Weights of a small GPT-style language model, trained from scratch on English Wikipedia.
Architecture: RMSNorm before each block, normalized queries and keys, skips across layers, capped logits.
Each number is 128 + 24 x the weight over its row's rms, rounded and kept within 0 to 255. Layers, rows and columns count from 0. Numbers have three digits each. The size before them is the row's rms in percent of the matrix's.

# layer 5 MLP down (transposed), 640x160, rms 0.101, rows 390-447, columns 0-79
097:139154107139088095167159144167090125109149107184118158144137176119079129137165134117108091085132084122110136110148117131131152142109120116136153129105112136131141119141169139141124122123126119116122146158126125139173141127171125163142120147
095:138094122144145130146160113112103128131134064138104105113129134123175133113104125119118122127112100106165094139155122146130164161147117121111134134152084131097151102121132163143105116092123134117093149120089130092077159121142110083129130163
095:155155120122133137119125111159114138124175158150121104141123118161101126112162111117070139175089159129142157111166114121095147113150139150094139125157123134126133127120081149094140145120122124113113109136153117141150180146106144110169108123
092:110116153106182132155162147115077143120105130146093146122147172103115123164118142112151129185106103095128117146133129119086151125100106130111126161117132143132106161130084109103107157123115084132123148115156106114172110085128129171105121124
095:157179190099099094137156127145117128157150165120129094139177112145116136199136128164132108153137148116167128137127139069126124115160127100105160137127135125094101140113127137079118092128131123128111128108129086127147156159173165134150149145
103:127116104147107105168116128108121120125161107124107106115111136121076157121084165107103122141111172124123128122137128097108147095151102139127161139152138112127146140125123152159105125162123167154109086125140133141113103134133103147128159159
102:137097145106090158112134169131130148083157134053124133192132117181127097137112142143131121143146121139155122134130095140127106168136197126120098136095112148103091132150123153139138182129145144114174154107131135137152132122131129127119164153
097:124131125123109141129094089088134128123156124139134145142120124162140133109177113171176103137109170112129104161102113149140120212154140142158148118140124122121124165135135100138145149147130138125060116150145079135148146111150159142133099112
100:122152097097114149104117131160126114120063103161121110122172145140138115104151133115131137131156110105135175124118109136094095150147161105089084144130138143121117171087149137127156138153150118113115134149130098108125119132120076152155179128
102:079142164141165133147084108187131137098186095118130138096126095145099106118139114129146079198180142147132082114158144133100107106114164117103118117169123102132102107140155100130110141122141113154121144129130129117113128107127162183126161094
107:112125138102188122106137142172157166099137099161120119145114134129121148160151129124099155134154110095085131141086148108140080119135106140128166088120106100104112103108129113134112130178148123109100085085147117157113106139138171107132106123
096:145144129139169113114169136135123121117145138161133091106103124126108095098131121140106126114155138129127109083147145132117156142111118164146134135138111124143102118154145134153115101116110135140133125118141161111092167108169104091162163122
105:128115086058072107159139114141083162129101124142092145148157101084118114129153132139090139125132132109121128101171125137128120140148126162172138161135206148126137159129122146091135127129132119122085114159062118113106124132124109152116135118
105:080090104107128111114108108113147167102123136109141101118168112138185114115145089095136155149140118096122100127139127121110106137083122131160125129118145152160161143134143098143095133091117126141159195145082136128142097151119097119197100130
103:116104122137104082113155155181100134128123113084124103145133142134116152152148166101130143158127143130177130123138101122139130115182144135139129102112119119157139154143174151159097130107134151144108130131064142184129116099104105111147153126
091:112138112137123106138184150127154135129114091135109183107115132117154089140151130142114151107132142107136096094115156128142098099128153114109135126121161148117143101173152136128165134122135134141152104097149154101114147134099096177137109144
097:127148177126148134138106160118137115135125162151116111132106117113137120138177110115181117129147136163139093158144118121154129162177135111164110131101114106133160095137109098143128138151128100133101148087128144106143126078104127131122126081
103:143160162115125119139170105103140109122136145136160097105123132121098122161126124144106123172134104123136121129122131105122116103181145110164096123119122101191115161145075164124143115123124083151129095150142169156129169139137153141130060135
101:115169134103133170174115113115137151098158117157117134127137101155139119122090111112130135085120140133178112104151166093151065109125114122132108139108116108155145093129108092095103119100077126132143154202104098136150122136123103126127177139
108:142122112102165107104109106118121146156109095102126135124119135106149141126109157155098138103111117073136145132084163092154114112158131167127143138151147128136127144106124162100143120114120109145114112079164136164114139140144135113135124111
107:114162145141156137108128138138133098104100121157137096145144161124130157161159152119181137154110136154171164161155117169109128130139120133123165135137121085123073129098151122120126124111114084172154132159133158103101128105150115101120119119
099:082110138133134151126165138143051115143114165109107165148125113137145123128137111134104141122133104162114125096132149121100133104108144131126146158088106172161149137141147126128143166133139087165159109138145098136144135162151136133055153120
111:107138141148118141121114118107081115138110123153090122098166125145149087161094104067100096158133129138132137134124098128130156125127115148132082129123120170114136149117138165128130132126137122174138153127137131138131094101158118129102095109
096:153122090160141148137124122123099105093119107093151136135084152147097108100154152126103082168135146154123079140154103136117139170122143134090114153142141072104113110107130146126117159115115079126126138102126064118107132118150120120141122103
095:158117107113117116132154144158126119150113096148141113107089110105148146153138126101185055143114077148126158147129139138134147172138148079148123120109126099144124124081131136150129131150150153132137105116150122144139133132148153105120131153
108:122113147100139122145147108112150150129139094164121116131087089124105163157091129127117097094118120115111150130153151128102141121103154172105145133138099149133092130125172159120158140161129154109141096176133150136169138145139134187140106161
095:161157126118088123118170168134082123124095158134131121152132137080131118120117167110166121092146140123089146150132115093111132099093110156154088109072080183133139132139091093125111152153124101110103096111160141150135079141120121157159127091
093:121104110137074117141141137154140140087168083139114130118133135115110155141146153131132159120119086139115122122136159084095141166155109115089115111140124119106096125054103108160136075156101180115172114122159126082089075135135107115141112139
103:146130135164135144086170107073118144142149115131141155103151132096125092144126147149091102131134089143122107114145157134132121131169122133095158136119102116121163093110115172107122128154146106128157123128158150137135099104146148111115152107
092:126169159142120106082088130128147122125120106121099104125152148148100101148158079125115129161187135127169123099165122117081154121158121138132115122102116107152135109146149117165135136128068174141082141085125163136144135137154122162142185136
095:119154122124073111129131105141121138137146075164121104110159076128126116145136164112178119083146122140144125099156123120138098134137163133181134128133137125171122070096129090126136123166135152126119113138141111114127086105156141136133134142
095:173163130168158108113074107120115149098151122130110119145137097114089138164138133112137154137132169149144138107131152130157112118128145097130112116085154120140126145123112172155110153104119102103111110182115127096134151099090156147120131110
101:137101181097139116091144130127127145161101120122132151190107152122148151165127126162100161125137099095155132128111110105144149174168138110159107124100146097118101134147134127168146073107075135157139126136101165115145126129096106082116163143
099:149122097090145101066132129129114162108119110135180126096139157136117113113122116148154131114109125102130133110141124085144080138107100150098139112097136056143119146086164093103114141134137146117167096193131136129131112099121119153123117196
103:151098145151074070103117121107132141137142140111144120141098115178101137146127106145140175128184142097133143138118131133127082170096156134154096131109110178135107118121168102138112147133133092132129118133089114126166121114052138091113108152
097:136120126168086174168170152125119145121132104152146126161161100144123130140117118133140103106112134150136146114079142106125116150102146122184120153082117157113142121151105143156144110140159126130130132159140142090117161093185148105144084135
104:125097103139102124129123141123132151171133131108105147133138168106115135064145113096130145143142135133156145074098128100139157137150117064156129126064112068159140130145096129175142135125100160141164113150091119112127094136150116115176136123
105:145123127101131132140129110146159134120141145140141098103123154149160107102153173145115099121153162128140114157141127086096151157102130143150162090129169132113093095180156129133124133122125149085144107159121156137191128097090143148122102162
104:157106152139143126121094089101119144114118173145117127124093093117124122121105106092159127125172117089113149160197119148123130177122144147098151133131121156123145149122078169081159117122128127139134172127114136126148122158188155098121149159
097:119129116155108111085105138113153095139166117107132123116076184098120125151176096163084120109152142134113107136111125169125111136193137149129150107129159110147169148129128143149126090135161141133153115099145168104155140129150077152124138108
097:122172158160129117058057126114128111140166152097170104161100129127145131138126147087122126117140129129120149130148150126123157115132184153116164130139126132128164092157136147138156131189160135151123128161147170154155126141130124160095100121
096:152112098099101174093181127134160136154123089131138124103156147098147131102093145124092154105145147078132122158125111113127136082148122128137135124157112116111111112112139154136101141159087128118113116131078131179095125121100159155113097130
094:096113156161094177084083122074136124131148128136101123160136103112125153128092095134116132128114106123134115099124126124156098117138130115113083129102103140139122170101089157133132113115087114118177132134122129110081113144138124135140146132
099:103133123104124111141057116070129142152153133133121082130102162152137114089115149157141131124155150126154151121158149145091174129159144127161137108121144105148142065132083113126147114128151128136161132169178114137130092141161087126143127129
096:121135101166141112114117122130108099152155105153117114067115148092110102114160119139131153142093112159084173174106085128129120090127129153091140113112097117137142157103128170115105093122104099138120123087146108168123112093126100131132132114
105:152094112131160149111144091148100143189180135105147161123130109108102136093169137109112149125128139095181213152130162136145105135128092151142131140121140118124131145123126138107123140084139124136123135151115113190133105101155136118110113109
102:136202141159133141110136103125164127083107078111169083152112128139181085152113109095134106106181144122134135147144147153085127153105147136111156097150122156137127113094142138108115160119168151138114121090129139113138137138107128091118123103
119:129090122097083154112130070116139115165137108143147110101133143124108144103134113110129153122119167103112131194162089133091144173128180094137136128138135132139128171161138098148120138117102166174113134122141143122106095151111137141114092120
100:107153125146123150133149091148130153144122141133156148126130114104126105130142163113143075108160166111131148091162151127096137133102117147156105131115129174131148111123169146136130116128075138128146131148143125189115084141149148144131125146
101:128097140136175111142108131131124138130101140126120183184127134140126126148126142151137091124139106090176123126132120105112088175107118147121108115131134126095108105135144125127128125094071134151130112124162106123077165143094127121130127126
097:165161089136140141142108146134122134114125123109148122130109105168118114129111129130079123147115098091116150088116126122050126124072139155098135168108134133109106143108144173116132125120138159142090127154122097088143096077171098151145154144
105:127150113172130146176132167109106139112123101150152135106142108119139130131129196151115104136106126102103135160138085112150151093114152136130117142133146137114093128065133119091139138139150142121095124078126137161125096147118139146100166120
092:113139135092145159129165128092139118120117163076116108131100146149136121196109162160151144128120133136119119143138124128125126101159127143128121134119106119122163162121079148155144160103120108131132127115133116147116124134111160085104093141
099:122149083117100117114128091120137136161120089091091106111107164097102112173176119100097119173152089060109119120110113133112182111120120143133137137119132154140146107118153138137110146113144113141168138171119116114093100129124110150156176117
102:122130081149128129085138106155124119101129186112120144117151148139103161142113108115136157132095129095041138123141163154146108113117112124133090124148103187124133164086133144156137100145127147120119088102125133137130151172161105144138113109
107:134121143129127149150108106114162126077133176129138121108088075150146123106119156172130071115108118118110101130112165149154115160172168107141118141136190126173127136172118130132124133114122120112117111124128150132148135128085136149138159138
102:090087176090095110140148117165141158090101110149133120129173110100168131128159137097135160121108117142116093102182119124161140122157078123177109103145144126115128120087135128115166118135156110155077111135116169082165138098133140162130086138
094:120106165149143125087117110127130161115155087100152121127167161124118149138134138104112133131074090109147115162150107108104113167144097131090146118147115137118117151134150137123132147093109131162117139182141209185130106119134095126131110128
# layer 5 MLP gate, 640x160, rms 0.197, rows 391-448, columns 0-79
093:141116114157155169132145108101142154090194119122151121112143150160138103112143118133143137142108125090170097089082138116094118111146162163088115131117121126144103112105151156129137148144140143072181126139119119152116128165144130116056144118
097:168102129104145140141144127077141164133160136154141104127142182051157123134118105100102146121122159138120127136110131101114103146105115133131132149122137116137086178126144118144133082104077190117135131124117127080117177109134140137142139156
088:096138082099137121153093152131139124125135139141127131087130104106145129129140156146182133114110154143102067150138145102154148110121070139127130172153126135148121128098199109109103107143106147111130122158202106158118162139152132126100128124
101:128139161082144127116138128114102133077137106097101117122193125105110088167129109146132141121114113129161155134116077114164121131124147168114105141135126092111095126083117148140155123121090177104119145134115149100101112171165164122119131155
102:128103108117144100112165113135100095150085092108160121125160133134139117142127115063093159131126151126110152131120092119138128090142134080090149094155123122180137101150130131124143136135139133106110130147105122158129061155099142135163131098
106:130146154123154133098121115109169124130122137163121109147139133103127175110103117123148134157082191141120100166167135168140132110139129146123099143118121145165128092145133147105120128173110132122149143138125155100109122175051119111141142121
102:125167152121160119098122145120113144132150160115135151154117161097072114143115145109118120158124126106142138147152135143110146125119137128147196152118156117127130091133143105137087177102130134120185108135141103111131171144094134121139156118
105:146113108091122088122120099147126163104172110128173144154137148121112158131139169138125130104144162142125090074159161132107080100106084165111123070139138128094142144122114126110118167089072136112129150111114155168111076150132180103140130104
095:114133094080176134110160121135174097106157113161075119122146115106122165131156116158117124100113163165140152130136126131112127169146105121184158137112134138117123142112162130098164157119148116113128170115093105123134117172164090138112129117
111:145111100133152156122164101120122129182117164137107128123161113146106113115146124103145088179103153109115109143106129094087116089105148127153072109126143138133142128132101108135130142101093144133134116099136128170125154147165127164071116138
102:109109146132120175133131073098108122136138113143132129135134121129101125093096112080158085168119136106140131119145157121098166105105147099157148085136138136129098180088149107154109163145135145084144121131115112124118135133134152140141145113
107:093102109130150132136146120129152148137112109103100132138136123124104125085136132151068132123139090085128092135130184159121101125166082121118129176143179127182135160166115156150084145103153116089156106157130140161097097098130119143161135086
102:172111120092108103132110137132127115115158090119129064153103134127123129143149097111173123130100145137131118119101105152130121136137078117091109108090122165145122123111115101097160127123121110100115140130110115138138097119111109120116097167
105:144109119069128151135127099105137187129088128126131131119128114098186089162079108097113114123159141124139124126115186117109107079123153178127128126153113179128097127119129104137148146128095148157142128084103085123085123140152147132102171146
102:183135115130147121154138120161124169110144138189124085077162172097180116086124161104129111148098162167135109128123132125150150107086152129107152125163134118104159133162117150157139133099111135150101155161090157079109162126114145122151160148
097:154106159112136209157121138077123142119108165078102130111131130114127149099105145137119132126165135073094123101149138138152125150128139136161129178142137104132102129117127124144148096081123133125080090128132122115149129100149089096148126120
095:103132158122133174119143147101167142158170125119137146107115125141171142131129137088114133150125115139131172117147141107104127104174152123107183151140059168123112126091107104147089110114071120112123133113118128170163099131135107161158105105
105:178104175123108160191126114130122122151108116184127153106140113157136134090144139111143100147094150104117109083177138101123171140141074113146130159118088182124118121113162092131108118136128150137196111141110109133143146114141089089167109151
117:174108125172130108146126141136143141135126125090121128095160132136127096118093118111165146157097109081087134105161131135102154145116109092151122095151129134138109138141148147185135100134099171109151153113136151118111117117142141124149157122
096:118152116094125128118156131126114120169159122147112145133120143074135186154107179088138141128120166133120107138094119077142124162092104141170135107098128125117121135142119152123099110116102122131151158152130122093130119099133131124142125136
095:108142094153121092121150142100136094112126174099148092093139152153104114107101125110150130127140185110164137132094156105117172086137124134125142102125110126151134138147109171126135113123095139072107138147151107104099152138137112165136124139
105:140106134133131127108173110124109124139131076128095128182141135139116121125163150117142134130128177107083139160130072135135131104102089133108150136150136060128066135170135153129140084105148123175118148128085090162180138105141101159176160118
089:122112098145171118149101081121132137141134130119154121107117139150101119117080149139112162130097136126123165111159130117084158147105122179164095097100114107132096127136108108150134116122133180132153160172137125184127173146131155111152160141
090:161113112111133109126094096149122102152131114110151094102121132132176127129122121131153076146127094128139165097123119106132149073091104177163114123155100159137080105122121139127106187122142175103162123109154133127141130118115132111048120161
100:146114147132178109131194126136136150112124134141144139082150109117193111165108159131162125107148207158117088132181119122146101110149122144112149152101127131142128146092144169113122120101122144184119096088121157116088157106137119134127125157
094:145158156122093099121152120134154162125120137112097104126074154068131139100148146095160131103147140109116129144167095165067153065121098171122124109092111152143147109119128142082124111135088103136116115086123138121100110134135142103169125120
098:158104127112128113097125129128123159133134119158097129139159121127118136103152116089126138080105108144123120109171131135117117110079133135082133144080126144166120144111119120103138157146123133077146146117102142149111116169150112059137153152
100:098157145106147175115120109085098131150116120154147148141122087146118153160162170101137112189104124158154126113101140138118106064142125119175116107089145116151084100131134178143104136105103106119156126131150165130083119125171155112094145149
085:130125117169112118130121117169131114119083154176130120132139131120111199073140145156145118148157121131128134100099095141131111148117120104106087114142107171072158094207136127151105126110146114092136104165126102123128143103136119110134122130
088:173119147135082103100117136116093125105146121155131092130144101122138107146122143128133091110137123093114157150095140115127157134135160129090127145167122142157099089144106152088110114133125146117114107181151145152147120105145121139117141121
097:140176115104159134142102106114101123125168142142183106100161111137121127134105103105173167131108146097160131123112090089166139104165100124153149122148107120119096089157129136158112123091113146172130132145100132152136151116156149170107129147
110:172120142105139137158127120161159126117133123131102115127142086151141162167102135119118085156123142109157162150161094106152143165133107103122086120113189114089111141141150150133143164154177143117123131125103087117173155160159162096139151123
099:148151147104089145115165127141154098114103147129124138094140132166135109118158163106137119137099158128121088155136165143174126135135126125155131150110105102143140137095141160099127153134147151128111122142137096120140144158142113086053095127
100:161105104118133123093116126129121143136106144180150166127131104058107145147152097177135140165158129119136112169137098137128104117133190155152101120101122127131139121109144113156158132097134135140154176134122143118090124126096136145134202135
096:151123166097152127103106103104124123152164116111131079113109109112107135151124119143126141149129106122128071155115124149121151136160061134111193134140085143177108093147098112125174128127115165127128149112174133119160141127129130143131164159
097:125107123105115104133158132135123140149136124150112150117116124142130117128147154138125186120113106074139118120114161129095148110120118133118180147123110160105146129100138183162183154115174138151140129151122092090127101124116153148148130179
105:122150140171090143148128068148150124147164119088177140156093102113126143132165141118112127125127102094156145116124114150125080102123105161128147166163108119128134116140139109145113124083140152106153106130123142138159091146088168157147145135
106:141127124153132125143184064125083150096125122130115165150152161127117125127081149108104110129141198077126139132098170133159175094072130146143107108139112110154142170121096115160111145146101135082131108139167127096152147112096157165116163133
087:094124133139104099178127177167156149104115111123107109117142157159138156084112139113104091124094118106180121115151107124098137142156082104129177145101171115126152141173103155124135120122128118078115173130122154120141104153115127098131124125
095:154145125135141177164057126116106124140127122130137091084149176135108121126089114090110131144133140130084114168119109110124176150107151136124141120119125156151133144190140171134153089102125155146111124144128136156155168155131146120157114083
102:129126117166148121131175143127155112142115093137102092134115103100101107131167081114157143125125127136147107108138084176100110137132143102095171094124082136076107167100172134140114124105156156152137103111109099096132132134150133150140122097
095:124135118137111158136137072086054145104136128127128146102132145122133131122070107167089152150114157119176140097136096111105163110125141143138119172149144117126087104157139140156134110124123156104112160145130093107145126105121122111145069103
102:094135172141128108125158177127123117151155138110124081112143165105120122118121115117119122139080162114100156129114080171138125125137103106148132134102166070103103139114132113122107152076125144111158130097129119108120138170130161091155123113
095:138164128161119162156128099117126143091170114148093106105132137147102121182116125153122150155094137146138116136125154117095124117170093099133173147129106160157148102085124137098096170134099149151128118161146142134166134110138094108136170140
105:162141147185135105133158113089132116094129142167110131164140144146161102141119118145081090119119148138084123124128139110158146140104126112127151131109116094125092139135168135146159147137118122117129121188136104127155158145103164144117154144
106:115133191134097120131157110151137107157176146130138150115124108122148094153100105117124126136083159117137106146077109124113130150129115107158150145091176116141142173148143127182153118142145136103096112159162096078147138123120130107123160128
110:135134136127128139166172167164115117177154142170123132136096114153143129128130132093132132110108160118120118134156142103152154090133103088090129126107110127213179134124168137126088100140150147105152151128163121113133166105135130098151137178
099:128118119141166154135115125114115132154133107138095090123176111115124137111157098104145122131158168115171128183152138140084114096137136138126156130127123110102156152103079105119120097135166123157128147126101146145109136127207149125101124128
100:134109137133128091134097136083138129114149146155120088115155102168152098111103155118138115098126161098114093134165143116119136121138168120150145112128157183159120148136132069158132139158129113142148096117151126141106131136086104173166114106
092:121146159134136114129096099110121137140132168103116165145094121112134130109109119145141106130127091080050101135141137155172133130127142133152183149107114089124136105174104080128144118116120112106109135157102104111160132201129131123101129107
102:158122114119131108132131162120088146098091094167162140131107143106120153128121114153117111098119134155121120171159140119142050113107105129143129150129119109130165194117098120093156152110135151152106113145171141133139140165089107111153106137
096:143143104151111104136123125115114097182140119125154124101112119098135109152150142143132125127103171130134089133117088083096162072104111170108146097130102099140124068103128128157163160082135130164143133149080119167095134125093143119116109117
104:164115125123198082143109133080093161169118139103096070131167108098109104143135132147120109158136123117118113130121114104089143097109084143137125143169137121121103113143123145144131098144129149157153146125156126130125110115126138120140165156
095:135153147110136105112162061102130143140174142108086148137146130107109105116125123127085164092105094125139168108162195131089110086167146127170137133126119122092084126185129099153134120144135119108130134110123131138160093140105124124155124150
102:135133116152132124140159146118154095153138087117134146131115111109092163125142147163112130146119130133131056122168127148103121114154135136155126099117120108100129137097138146112142129113110125127117111134076137127123104148108147127145142113
106:154109073160115100145139108094138106149165114167151124125086154088114095172105117116088140133154120109121133082147124175177098125105136138152121128147153096130174103107192068137132129116133110164109163121106145109105153159126137167117129141
096:116125103122136111168121131136153138128115154151068167162134097117108122127061148127093162174108134094097102122164129086142121105133102131154146110147134095099089135104114108103141155133150127147117166142095122116144118149134127074134131168
107:118144079139135142180116138114157124131099120113159145109146134146158117130103093131139112168127076076118150095152133151143128145078158118167163156120127162109051141124140140123136093154131154118131099136104117133085136133128112136130166132
# layer 5 MLP up, 640x160, rms 0.208, rows 391-447, columns 0-79
090:121129116165097128132108121143132132129139111118146177167107144116119136142103144090082119102169117155084119154139166099176085142096106120116146138170117137143209146143099120131113097095113141135125175145141174155144123141111113174141105104
096:118103172116103145133176163135135125093126134099077144177127134117153102062150122116157136115124158126135122146141129138177169172092150144120115156120175104074108130120108110122121073117096129152131136122141102138120120137084149114096118143
090:125146153091132123106197159167116145112118141119067129173118101127134100147156135150128128111161136134121103142167145158117146136098123134144095145107186134137148125158174148163158111089135127117146134144167113099125142100106118167146178114
090:136168150103098160120134118140111127112140167134166127157171090111140161103116144148142133090080146135133134119151093137102132166085115117102088134137129126125120081132147122111136103131155101123171158112117111112126141076124129085154143106
098:115109086086177100124128107169168124122135155153158135130134142182147105148143133119118130118134170109096122149095170125118184107143146126108146162090134105138131127096137119108140130104131123095102122099078104154102130149133120125092112141
100:150100139096108121152133158131105114134132088149146129122098161104115122106116127159170135113124147168116077137160105103143139123158161144088102106137149118157115107168121135102132110151142145134145174118107128125151132160093116112113164142
095:115099122105099140109118099062142148130098067157102140084151096144151115130116133133139135137115138113160110120109113171092098133128137108105089109135081157134144160135106134172118121127104155124086139109117153160124123131146146135130114111
099:135115138113103114128128153136126131116138135156126147149120135110122162138103141139111156129136080111161099147158158126099125097137100144142121099174109112155123126164110134127103153147090141139095088144110135141135157098133163113126120125
098:185157103135123106138138096102111150150093150137092121189109163104157156104144120132107125100113109113124130109125138135123130128154098106118133145135105138140116123112069144135136154165124132149100144119110122128115147127144144179114130175
111:139167128115098146141148168142134112131145147114180106138074151134135110153118150108130128116130086099137154141102123114113165159182097136085103167161130099108115161129140173182106129108132102109148109104134110156127112064111171092113143130
103:128147100137109124094124170155142114077132125119142121117106170113142118128148137221079143096150136103116125137091100089129097108153144099145116165143132106115174120141153130128138085136128122142122134111129136099132110140141133127114161122
111:083128129082157136140163100165138139116170134142110156112133124098124109121123119164102136116163130107166104110140140170138137109113114122136135143126148113119132132152106155134163131072135146109146109132105139176124140133105156190141147084
107:120113148115091118081137088121139150088125116132134106150135160106149124126088137127155102128082172165098067146152117125107152134150142140136160123110094110116160093130109118113124142150124158138094120122155128147179113170086057098109118133
107:119120136174143109091137155111129128174134102166115118205122113117144138112146166145127113085114143136165122131166136145071128158122141134122124116120137086114114149115126136091107169128156112146129138125165112128107134119143168109127135141
094:093147138131137117176176139120113163078128138155136144081128127060147107115150105112059134160142126180149092080150103138107119088115146127135117140085127093121168153134163148151152147116128122139104157151105140141114148120141151151140155141
093:134121124068118122156084102166132132156123107127133134125141135120128129142103136117134146133089143098098124183120175118123121151132183095114155114145121159080129150146072155111134185115150197106110106140110115123167124116122176144116150107
100:118132122148129113105089130170124174136100149133123136130058148107143090108113128115114117131144133144115090119113154145146144124101152130135179093106106114125144089144146101125107114138122142164110189163113109104094145086126115099139154130
103:149134135131122191188162104107130112149115115122147203105135127142151140116142115105103110146127145105138082114171148138125137179137104171148095160081094155097127123126150091134097102129099147148151132167116140149161161143105100093159130105
118:116152142093131124109128106114128127125098062102129144149110073086156141135135193156079119130152138131147163135144127122137071145116116147114115115116150140128115135132145124110116149100112128147137121163129161148097135145124109101132134098
104:122117146162111132140095123124157107128093103127131133133112080134123108101120141174111128126129117140102122121122094139117135097113067112150159135163147172140113124132082150143117135110134175149099131155186098108098085175122056148105122135
093:071114147155084159103148109120140137150143060118162145125076136124119125149116101100125153095118178127117171127127136120161126100084141133120122097150124099120081153127172106114124153169130131157121135159147146117135075116135139098104136148
105:157134129189140153118122111164118135110084115116109113178128110116155094133127094156140098129075126128133147138100098136149138140097124145131123130144114110119125143154140170119127147149175123165152114110111124155178102108072123128131121138
096:094166136147123111114131111091150143118124127124123134114192091115102151167117098060111125138166088132126103141162140079176104092088131143134137126167110173134117146134077152121143118135133115075146140111087130162124123150133072163104135183
095:153194163111160156141144131147165132139140125119116149127094159154102130105089174134118174135121114197153150137118154072109136079119100160133146105087076100150129078152140130116134169118103102128127171166092156147138134135117103127143136095
102:150113092088150159113109156147140163124106105137083121164118125115067147112163127137142104138170083140151166118123157130121156153144115081117129135140116163144155151116135091121141106138118159140131130157111136154143117138129132158114099116
094:103103133104145083143135076132157128162123125105152103136099143113130137097099130143170143117154121144138100091137103168167076153129118126127143132119136103163123131089147132178147156133101130137143104138083145167121111105175142125171118105
093:123121133076194154156136093105139121118159117136153137140120147126087114150105106119085138124109170088139135153154144095199133135104185139126109121123128133121185144135140164147087121091105106158135120139085123137123139158074128102136133127
105:106121128149132136109153128128123190130127120160131148157131103148126122150118126141159104169142120141131139110154108120126108068163150110143114146109115115183168080158153156131102145111172159118132104144093109149165145114146098117109124132
087:149082112137126072159125165092117157187124131163117128139089128104162134115119142072112151109097142165129098119113157148129115112115156122134167138134112109148119142131159121113141174131122120173077150173149117123161087126119074114140110129
087:107126143093176156120124134124136143106185148124121108119160172098119101152095139165123154120124140122113123116116146085152148102129086152110163135124143056111126120118135116063129152115091189127152119131146112124134150095167132159140150102
093:125148114086145139166160157131104158083123141143143139154147138124111187118130099066128149120125152109164124166121120126159095168124120110128142098096099127078133105112118134140124074092116164159135133153153116112138140103127123145142092125
108:128134154067160150123120133155116108130116121150161107101165120152103147143145148127121095140138122096118166164150096100122134141127134091136033122104129139135111141156159136125129157140149108096150158142129077161113132127144121124131124151
100:142126119104163159136155134148124121121136118119156152090107118153139158132156139138137122130074132158092107162140165142136187129120107096161098178124103112135135131116123160139141122112172155135121120102129087117180199154158144091109096110
109:191150144117094099122149131094094143126109127142093150099127100122085131087164105094133091114150129159135131133095110142118092114161175152125172147151154130177137152140146104140131118135146112150116163124157156147108092161156170152148154109
098:126102122138106120127110137144112152092126136129109147108085113123120129146127154112183127132148123154109173079109120144146132108106166125126117109134161163125121097114108159117107141145119084124157120130111108092080035083114080140127099099
097:137095112135106184134135119125110166147149194133158145157152109104121122139117109153149145092104161120147137086118122163103129141105116148145077130124149140131112076129112134134098103123151114127136151128128115138120149177133106096153154152
101:143158117126114076110125122140132118188157139145147153133142140090120113099126103137092134107118128134123084142121116119124110111129130131087152126134144095113140114096120090164116113157133153093167163126095127166140123109165114111167148121
105:118122108124158186117134145110138098134110145106133041131128121155140097169142139147132102099119098132165150139116124130081118134181120120137138112090141154065107093156131188093149143093177105120125148078114110121158142163121104105119130137
091:136109175122101107113162135145117106170141187125135139084138097074131120168129125146114124151152076128104113134141143109164120122114137167140139149094124139092152085124109135099134148112141119164166110159123126151125128155134157150150190136
096:128144122107104159139118114150129076137131108147150101088155127112131147096163133147149164149164143120141109120129094128155096147109108157114071114088167117123150146154140107136119071120131109172147134106078060092105163158148127132137145102
101:065124133122168126138084134172110136137128186147145109138148106133111153123113130150132120136111109130135126119087103121166144091137131096099115114132131114140104137137065082123131138135138157098179107128153133114165138111161119074121098140
100:137160071091144106122124099146127138118172136112099141137120149123163146191173121096149154103112123135122139107160126110131153121109172102129094106133133165103164141113136163119146152141147134107132155153086156112129158123157123137144167150
099:138108094087129100118073130182129148084157117091131156131093177085138100143123159043110133130098123136119125161152110110084127123098128163110178110152128131110119088125128131135155170175118138171142163125123173120120125106150155136162145107
091:154146116132155098144133111104127151090121141127139136125091104196139139108141155156122151110101115137073163161119083132106155101136162174112106140158123099126128098133144159108163128110118127100126131162161085104131124142157125149098133126
107:119110129163151126111130179102125119102145154136129130157136119147096186098151155156119156160123162150097134088118070129167116135096152086127145160085140119138142101151156081125103117115128105096144109086135166119099124119142089164149085142
101:165154140135125076116133090152129148127108112097144145128119095146115145145072147114152112123163131121153117158132136124086150149121102084153121128143153092154135132139154122125124135082167098141064144109134096104141156087151179124087152127
111:149090101150073115108120149076148126166087131127127102112175089152119079153113149124116133148153112124126158189145180071131143143097118129117120152174110119119113119140081147114112137134131162140117139103121154130121093124116155101130106149
098:118140136126150132101118107129137097102100145098150098096143134130160098136120123116128149153133114125090136123171106116090132136110150127133108120097156150128118138136115139166135164096152096127119120137171124122139117178142113114099124128
103:128151160167155098131142091136148097157143130131099129147103072149077118143129090134096098117109151120117117096153159092144073147081144137108125128138110083149110142152129152124120081135098104163103138147115181092132157126147088123155115102
093:141124160153120106117159092120126148112153143164097169183130142119098101110129146127135166108137119116132059142181111114110117093113135133143128092107146145156134122149135130160144149170092085104170134085114125100103100131105139103144119065
101:119123143113115140158158137156129136097155118117140140158101107143149146116145121144120176100094129118127158145115089132129180105169116126158100152135133165101127136098140126173126102178121095097146145166124093119141160113166132138130154113
094:105128069130160112132151152105113144106144131149115128113126129147094131100113098073125131151143109118160099140130141105136133134088132096128124134149150171142119142065148151110140117122122125158149135104185098125089143122141085143119140144
095:160140115120146159134194142119119141137117112118136128124137117130090139162145123090145149146098122082118151143126123139135152132126133145127148132155137123074100138156178121071133128144161134189138118099192136140106178148099130141145165142
101:107123078154118143139133100174159125152158117152146150175101091126131151115140090121101136159131146191121103099148103157141124155129081106136094102091142097147137132079120120124112172092178122155094150123111153122126146132126113121109131106
104:151096129069083135134160141086168129100146123127129144123147169092113079135139128135154136150146139124116150157147099132120155111165129101141097103113133120133140150110176118076124097143114146150120117109149126123134101126123101121139153098
100:145096122115163131139096114118170132158114124155172130121091126156133089145150096094102155126137117123160110134154138142083132140098103121141108150113153169104121107162146119108156136137120124160129168159120162115150115152142114079164179156
100:158120141117156114131118170151138096132121119133112089139126123097097133102124090146155120125120156108158071131091134147129136127107186136148088154133126122140155101134129110175111128144131157111140120100092079099162127157124096104109185128